Weights of a small GPT-style language model, trained from scratch on English Wikipedia: 2 heads of 128.
Each number is 500 + 25 x the weight over the matrix's rms, rounded and kept within 0 to 999. Layers, rows and columns count from 0. Numbers have three digits each.

# layer 9 MLP down (transposed), 704x256, rms 0.145, rows 222-255, columns 64-127
431495476509492525494468491493501466514504516551502462478506529532487472545504487514540505512512471461486510532501506476506461517460525498497437466477499475504495490504482481473484529552524493
500521505531511538513482477479522453467497509468528495483473551450497485513511502506482489495519520540466505490499527482489486489477498480523504524483515514498473501503487561509510487519494504
425465514475518477471521518525518523539497491514474515525526515509515497542482485529522498521495497483492513499505514519493524509489457534431519489510469461451481489509512525474496533508513469
496506503508513503503466533469529546493510521536523517488491528488465469490490516524487477516478486489437518491477485453509503525517465493516509492474488495523539494517506530494535508464448477
462570482544548492493537509497482482524488487498477523494516472525563495530466534541472461515491526475508508522495544480458461505472481475506533495480489488486518500495496518479473471486517489
513441517525513569571518526464538473479495500482543502469538492525504471521532500497533503478480473468514519473483504501535475521499508481517529536506534488541471520487523482485522503427509521
510465485479463495500453496478512533532507498520472482480505496498505510502493512517478521509467505464507524518560480532468477523504538509531483502538483465488521526531515512495518529495524482
472519514571499466451516503496489486523479491452525468499500524553474455511468491554488519459504497453488519483538441502526541474476494491505512522468452518493499486454497475481494489477512500
429516512491495501501506509535497477506501495506535484508496505520499534532492481515517532493498534489465506513485488555498461520522473541503478505498515568487474482487497506518525538512540491
472506547468473487496503469503508488457504507500500543498539485508471502456484483504417480524511553488526524476498509501497501482475526525524488499518489453510483529523511476478507520473523466
543502479453499506544474504502541424509544504464506502502472526580499474507566475576492491494483466481498511507465517488494476489505463510487483471441486469473453492539536511508506502517469455
547499498463497442516521444491505479498490498483520480432484488487473517464512505515522549526509483496557524498536486539493473537509486509498498514530475514505491537526482524482515478474514494
453516491524460467484494525485468499472498536505461495503487512507486508493502553464505484493488526481489486541509505483544490473496495497473478549524499506458496563515559516490509490493490550
482514490511516537486489497543448506511462488499540512534517529497507506498557545535524523488472507501493505565472520466494528505495457511547507525489491445497466496493499519503476518538548507
484497509503466514522488533519507473536533515522466504470530535528534492494487476506494511506515514515517453465494511505474517449494486480532532507528531456476478471521492545466499528528528512
517468490515466520474518503495529466523534484465486508496468511559528455497493437503508498508512527552518520472527490497470524521504458463512539491473527528530553499492505523527452479530444530
486459505492505469495498474501502505496500475504528527478495540481527513516490499544499504488499487487513505462516494500494483529497438446496486495560482480472516525451533480496510481483497481
529486460510531484522486519512483480476492496506506434466545465495489509398525475477529488566533504528501500501460465542497444495526533514503534513509515541480510475478518514466504510497553469
566507482533492492429518527484492498519468500508455505479513530522479490521480477464512480522533510520505486460506521517505466499493563490485508480483528486492447453457484485514505462502519501
487511524507474519487452473483449492552557482483531493503512477499520531529489548459480496507486545476452457519552500525518504504475513511547439525509461559487544495518514482519547475467500497
484489529494523442521521496524526484536493480505491549483496501505490482463469542501516488504471525523482471529481472503473470534493463516516488479463489521486485483518529477511481525524488511
483528495519455492489502554466522483513478450508513511520507488494495480474501484442495511485505487536564477495504516522505523505492500552499463524523535531467509471521506516467476467491519471
501513508531467492465506474513474482503507552515463500536458457506513508480506510498533553520491486458539485498516516461530517526526491459492509494509498526502478491523484483530437492476527519
503452517472531569498510501491448491503504515501508489505480482523540494497491487503511509499526450522490492488472474487477456502509519498485504508482497513516448476482505489468493460506459500
524550479463498523470470501477510544485483534483472438496499486504486489497500488516502493523468464467481491448476503503469485497522528471514504494507508472519514508515466500561482556502483506
464487537474465483479519520490483497512541507509515495499479575484477502498530507449478486502504455493490516505487455474494529497471500562482519456499511508510523526520501477470510546529504497
498528510490512524526496490487478557501512462504468484528505444516499473496526470470475497510496444501482512480503547503516535522506525521502529469536487499507542519508502504484480498512525491
490485554479462503529460510540471492503487541464501533509539483470510503483525512536500498500532516477513522483505499560498504492497509507542495550504520522463475506493510486533491506510505502
475545514491532549485528562531492494478529476533540515491464526482509455502468506514514514474478518558474468492551500486551503520506523494511471518508498508489539521464499498468508492521494500
448478571499538533468499510520494516500505478481483489452503497466491480536498534469502524520457532523436520505515517461484508485487505506539524560449484481473512499493474503489513518503552468
535490489497494519446496455521505453465526502518461499514451501504508537467565520474477502504488491475550529535501526488498498538492514522493548496485540528500489478491491522511494498495544475
516516506582527527531515523490507513507463464499469492483493488488500519535525506489493497504500507474511492476482471501459521496519451537450469510510511494496498508466516515479508549474483484
479547537518489509481459517477513534530508471511495477496507445464485532543440511509491481489517524528508530529525527531492587563531456491527495462500464473498504529533507500475536503479498526
474552536512493495533487498539513521506507477492513461500496481475496478451499470445528565468491526493509531473503486512529484521507528457553476499534493517486498503501491487491510518483507502
# layer 9 MLP gate, 704x256, rms 0.148, rows 223-255, columns 64-127
482474491530556504548455465475521529511493553428536519461450498477531531426492483481460510435529544546503513464517491486549524512480498485498518481517475532486533524494498507479544488511511460
507539514513502457490535473503569548505563490543464560473505485526508511486501513524504490477511529491535491526443508497519545539512500514510476513470491508516474486524470525534524554516505499
509495499504479461511508517487513500498510533487546480494547456508428507546514503518467441512530454436494530559514499520490445469482507503483519507489504511474508525455525499507515508504476477
451542501479480452499492457477502536485460506525495500516494474481495540485514519523515483543491487489528486528494472507553492518489504514506513457501465488489488519516502509498488510501459528
476537506486473519524490533440517523532474459508491460456451492490500472513486480528504538484514527503520548465478489501476492545530474494525496486504471489485519540463543529515485470531519528
486508493533432484513454486532534486433486471462527472484493520463535524489494494517519463495494482498471501493524530526519434534494469503494528512523520476454491541474486487543482502483513482
520502483472524526486461473540462506506506480556465487526503527526487487491490538539505528488511540486487511526544473485534536551492511502481512509524513436532559517552474504471459491526510520
492485489486489503497504518532522500521472546471521506497507519481550444449497502456482535500524457514527513466497506478511490536512514542514489481478487495446522481539534473521506511499479451
477489539536496533510474473480509467533486516497471534532518480499511518524504527531470530513524539474531470471511512499483498496521474526472495493504503457499457512472472522520511479494517516
486491489495521471481511461468507532508481482516515537496488484512529507444533509509496545513537468551507485526501504521513503497505468475486522556549525495526498537492515494476494492473515542
498509498517522468486484539462510480514480467510508511485499521509503507483529550452525518471508482484505511525458522468466510505492438508509509484481550519468486523510557515491512522503482498
525506531465489481518529496517483495550510497513491516499468500533493520538500508453514498512505498468439510467478506570510513547478541484458540511549496463527502450497471503483474463511506498
511519505523475499485544499525502481492539510505461500513535512479490488532502519506536519486490522557495496484492480522462503491462491529527472517526497492496494481509522488490524499506530503
485509497473545509486499550465518512484482485479512507533479527504480491507520470444504463492466506501465525459532457491538499541548505514501484488514460538547519500438486481491555552505502460
509502525487476494529510483510504510446543493490487470538488523560518491511496509479481507511488493471511500513504470549517485540513503450504490555575497480485511519552517487513490513536483512
495503470504491478521492527496478488471485491463542454508487534477486480528547489495518531560499488505547525458540462481495491491505536469492534479503529498497529508499463462475473479510511445
507475464539528505479505518511464464465462513494495518527528537540538528491513521504490475533491499526499478489467497507483450492550511524505531474522513510499515482508498506521478551524529453
520490502522495515470497519484496499506511544531483506478491516513536518514469498511494530492562512537523502494464504469518503511483454510529498519538538498511473485533502509516481477506497538
530501493532519478460508519517503520479491504470503514529513518502548494503507506528499488512496510496509501494492492508492487540530550497447503536501539502493485502520514509488498522491533496
475550516486483488524486517459499538456507474476499501566531497503519515483483522464464485456537489536491489431493512541469482503487496509563515483508515483491484541514439543537462488482524516
517531494495497503531496499475459511491512482489451468513463477472482533514498527492527504496504473501483506479511487543499482503509494548556474502484476474516505484478484489486533475495531498
478498528497474515535480481512419487471514501501474520483487497460522498476476492492483497524479457525482478469467506510518464525532512506482491500534516529555551446499531521512517490504488489
497471487498538474494533488513496524535540542511488527509518466526493505517482513500504533548490513522527489556500494484493500521535539491473469478490538491485547496468502512486523536504506495
512508480516501512493496455505489478494521501506496583498454490474527515479523481511526496488445497503492530488506521488518476533511491460515494477487486510514501475463515509486502511441495487
452475486506506498505504530517476510509518520480468476504497497459457461518451543484502488503454497497484469460442511447505516482523500536507471477497511504502530456488523484508555536537505574
545525473478527444482465503501496505497491516495510538473485478505444502462534553472456529476502506481502524446491488498515478468533500500506507471495464476492538513474512493495530494526535532
492513509498495514477507473547495479466527478547488491540475525475504535475518511524473518490522531462490475538533494500495509541483450450522467546529519489487509501464517473528492457491538519
481525503485529493470542493491521497524514514511513548484483487500519492482479472501477486492562498496456472556511502465492496525487471527484517507528520480526452463531494495499504468559515495
523537542502519500493500470493528483524517455494526514523477496471519464481527492507473498501476505510522456477500491471503516553551481505495485516486497453539488516496481476516525494493550503
527470467488494505482499492552447466486528535509496479504482492477523485525491512450518516462505493500505519463528529467487460526498522556514512432494488501494501446453488502491519487515442534
484522483532503498516524484510573492471480506474461516491506489447509504518471474498522492501550496521485499515453526537497469476505519519517483505508501499525483508479512504492488466520516508
478516515491542530480495523447496463503471464491470513485496527464478487461488504494523482513499503533480490525523481498515512491495542536480523487489491549453528512502510486488509500458484519
526544557501499485528521465553547539510485504501544470513473508494460482530546523510501518460504508476498488525492486478505511508479521458475458512443480512485490522528464443454500526522519540
# layer 9 MLP up, 704x256, rms 0.156, rows 223-255, columns 64-127
523486516511518487561484495517510503466477499518542504481500522506496457460457507533450458469508476530473522494506514464545539500546478436462512474516515523500478516485514481522530530531492499
518520512488514533457483515478519507535505487465457516536417470441508476479502515488507497483475438546551488503486487519496483462495479460483512517500486519511530483504471495539490464519558468
465478523506475510501468497527451488530500519538487517497512466524494538495536507548512508497493488543520493459466501445552496469532471532517469496478550493563522507486563523507499456472489493
521578550513454504533470465496540487526512471543486488491458480475484526508503489546551505483449447536512431515460480489521448469518485518516479546534485509519516488509502509513482511506487477
499521516500473562544550496500519513545506445526527450499479519511466512533494522527486529513456497554474500488486466459495515517494508504508496514483505471528467528507530481504471538490466508
554516503444515490505494506472523489544513525516474522505506501501507497486517489484467503489505526478511538468460535498477505507520477482501438465508495528526497488524508503464531524510495478
489479484497496494520525489492484513480517458522509534513487489493484448540429516502484487454513521509483498532546460527520523501518500506500476496513526477516518510499506486498529489469477476
466470467468451521496476520484504528509447494492491476495490525476468506450504531523500504497518480512476450479489507498466496553508482520504502516505531516483494457512494538478502536514559510
509474512512518491457530504524483487487497493517502515500540515559512533490527519534479513485483506475488472503487470550548510486509447486522502551510511457510470487475459500520530505494519556
482511475500458496507469468484509476504480465487485521516542530491455517505448493509477513466449485496489499512502501483503484525466468504488530491525493521522501494503477491494491455508491466
529508496494488462507488490515515475462491494499543496513430499502461474471494454516499460580479465484523455495490529455434537481503514547467474524482465489502529494499506534461512538482476496
459520488528487505488506477496529495503496471532522460490484498439458499512542555521522482485503503480507483536486470443509509477509503485504508510484536494477531520506522465517532511512495489
538551482494498508479494492492480443493489505513543484542558461444492524506526523559545512494494504566552520479498488498536494499466489533524494530503496466506478518506515499496480485561515480
443525501522529493529504463462466529490489534557519493466488485484485468492482504523546469461505467496540531507523548504504502544479500429501537496471537458492525540542484507501477464481530555
530465479460491487505501458505532520466565511476502494481492465517526515549458526530483567523510555488463498465496511473490493471502463504498535493485513508491529479510511472524550529516539499
488506485507499495459503490541512465480517486532499458501468510500537489456490468476480507540518512496499479511486504477495458472461484483470496509522492499484538499494495536500522470489498480
534471485486544492510544467501478510476542538513480503457514576512492514498536499502466473504494476507443478507459484484458458494495532460498512490568509470512471486463499510504476565495523496
477469499523512480499499479477504504527509542505479557518528501492518520464556500509498480533507494510491450463515503505541466497493444540474519526523503503486504526466558519453503498530493486
517503480490508516523506494498525443507550511496501516519532485495510455476485514502542496524511490496499497517530528495532520488527499467517539499495517458500478500505521543518497460532475513
510495502511504509479492490488517497470444554492485514483455500504494488453485481510469514515519508470507527493474476511503539488519488466463522501507466512515481508502508470472506493515441478
516472498511435524528490514497493468483498460506472486497497491490492508492517486497490498534494486483508514491503469506494549470478511493519474530500518525519493513502514479516461463491547485
483480467508531528465512503478578535484462520513484510558553525503489524514501471478517460486547492480567508499490521458477552500484510437526525560527497452484520460491427481467454501505511477
487497555495476494556490490499475515487475478507499502491552466502484510528526585514519497477516521505519504480497485480489509516523473509514495507500535524530538531466506530500506480509514481
526495515505485465478508474438501497493499526482509467545554523510467472499453493508478530518506478514508515503526492502500532490473532497536497503474472491545518497499550521534475509508506512
461469457514484457485534486489501538504470509532485489484513515502474526482501521571476511521492524515537503532527506527485520476500486478492508512538495493466492518476522516456498508490506497
493485514536515499469532552512522522489523516460478499524539493483461485497518466501505518535521539479470511484537459461548518463506538490483538514511517521507531479506521505511508498512524493
446517538516518454476528549524520495491529487559517446482489497484493482488537512484464505491477526482451480487493493499529470484478531469499529522496488502509514474528473530514510491516498495
494486473526526510451493550484494474488525521495480502524519433508504509471474501492497509471467523508472467482493498538526481491548461505532526547497494476496495521497505497501471563515486480
525506536512516491528483481536504476477459522530500483451536525536488488501486497484524514507468549484492477482471489520489508504512478488453477527488543474549466502490504507494519512487476486
470523476516452525491484475520466498467495474488484488455500506517525515526487478515531559492447505483510508532524541528484501478488478510510508483471448480525484515520546467524512472582496525
494510514484523502475507488497505536548508505530517514500497497482538457488518561473488492517504513521482492521481519497505520505524507526489511466519533498540442472490501540532447512492496459
515518487520460491514499542496502489527502507492468502483496516477489510514507455522488514519508533531470515510471495538538515492512484498515530488498511524437487514465502443544487525524526564
492514554509470487486487519515539450533499496459524503495532524542497517501529520484489513475519515523524478526498506486526500545457510522506492526471507566534532518476494501524488449500501533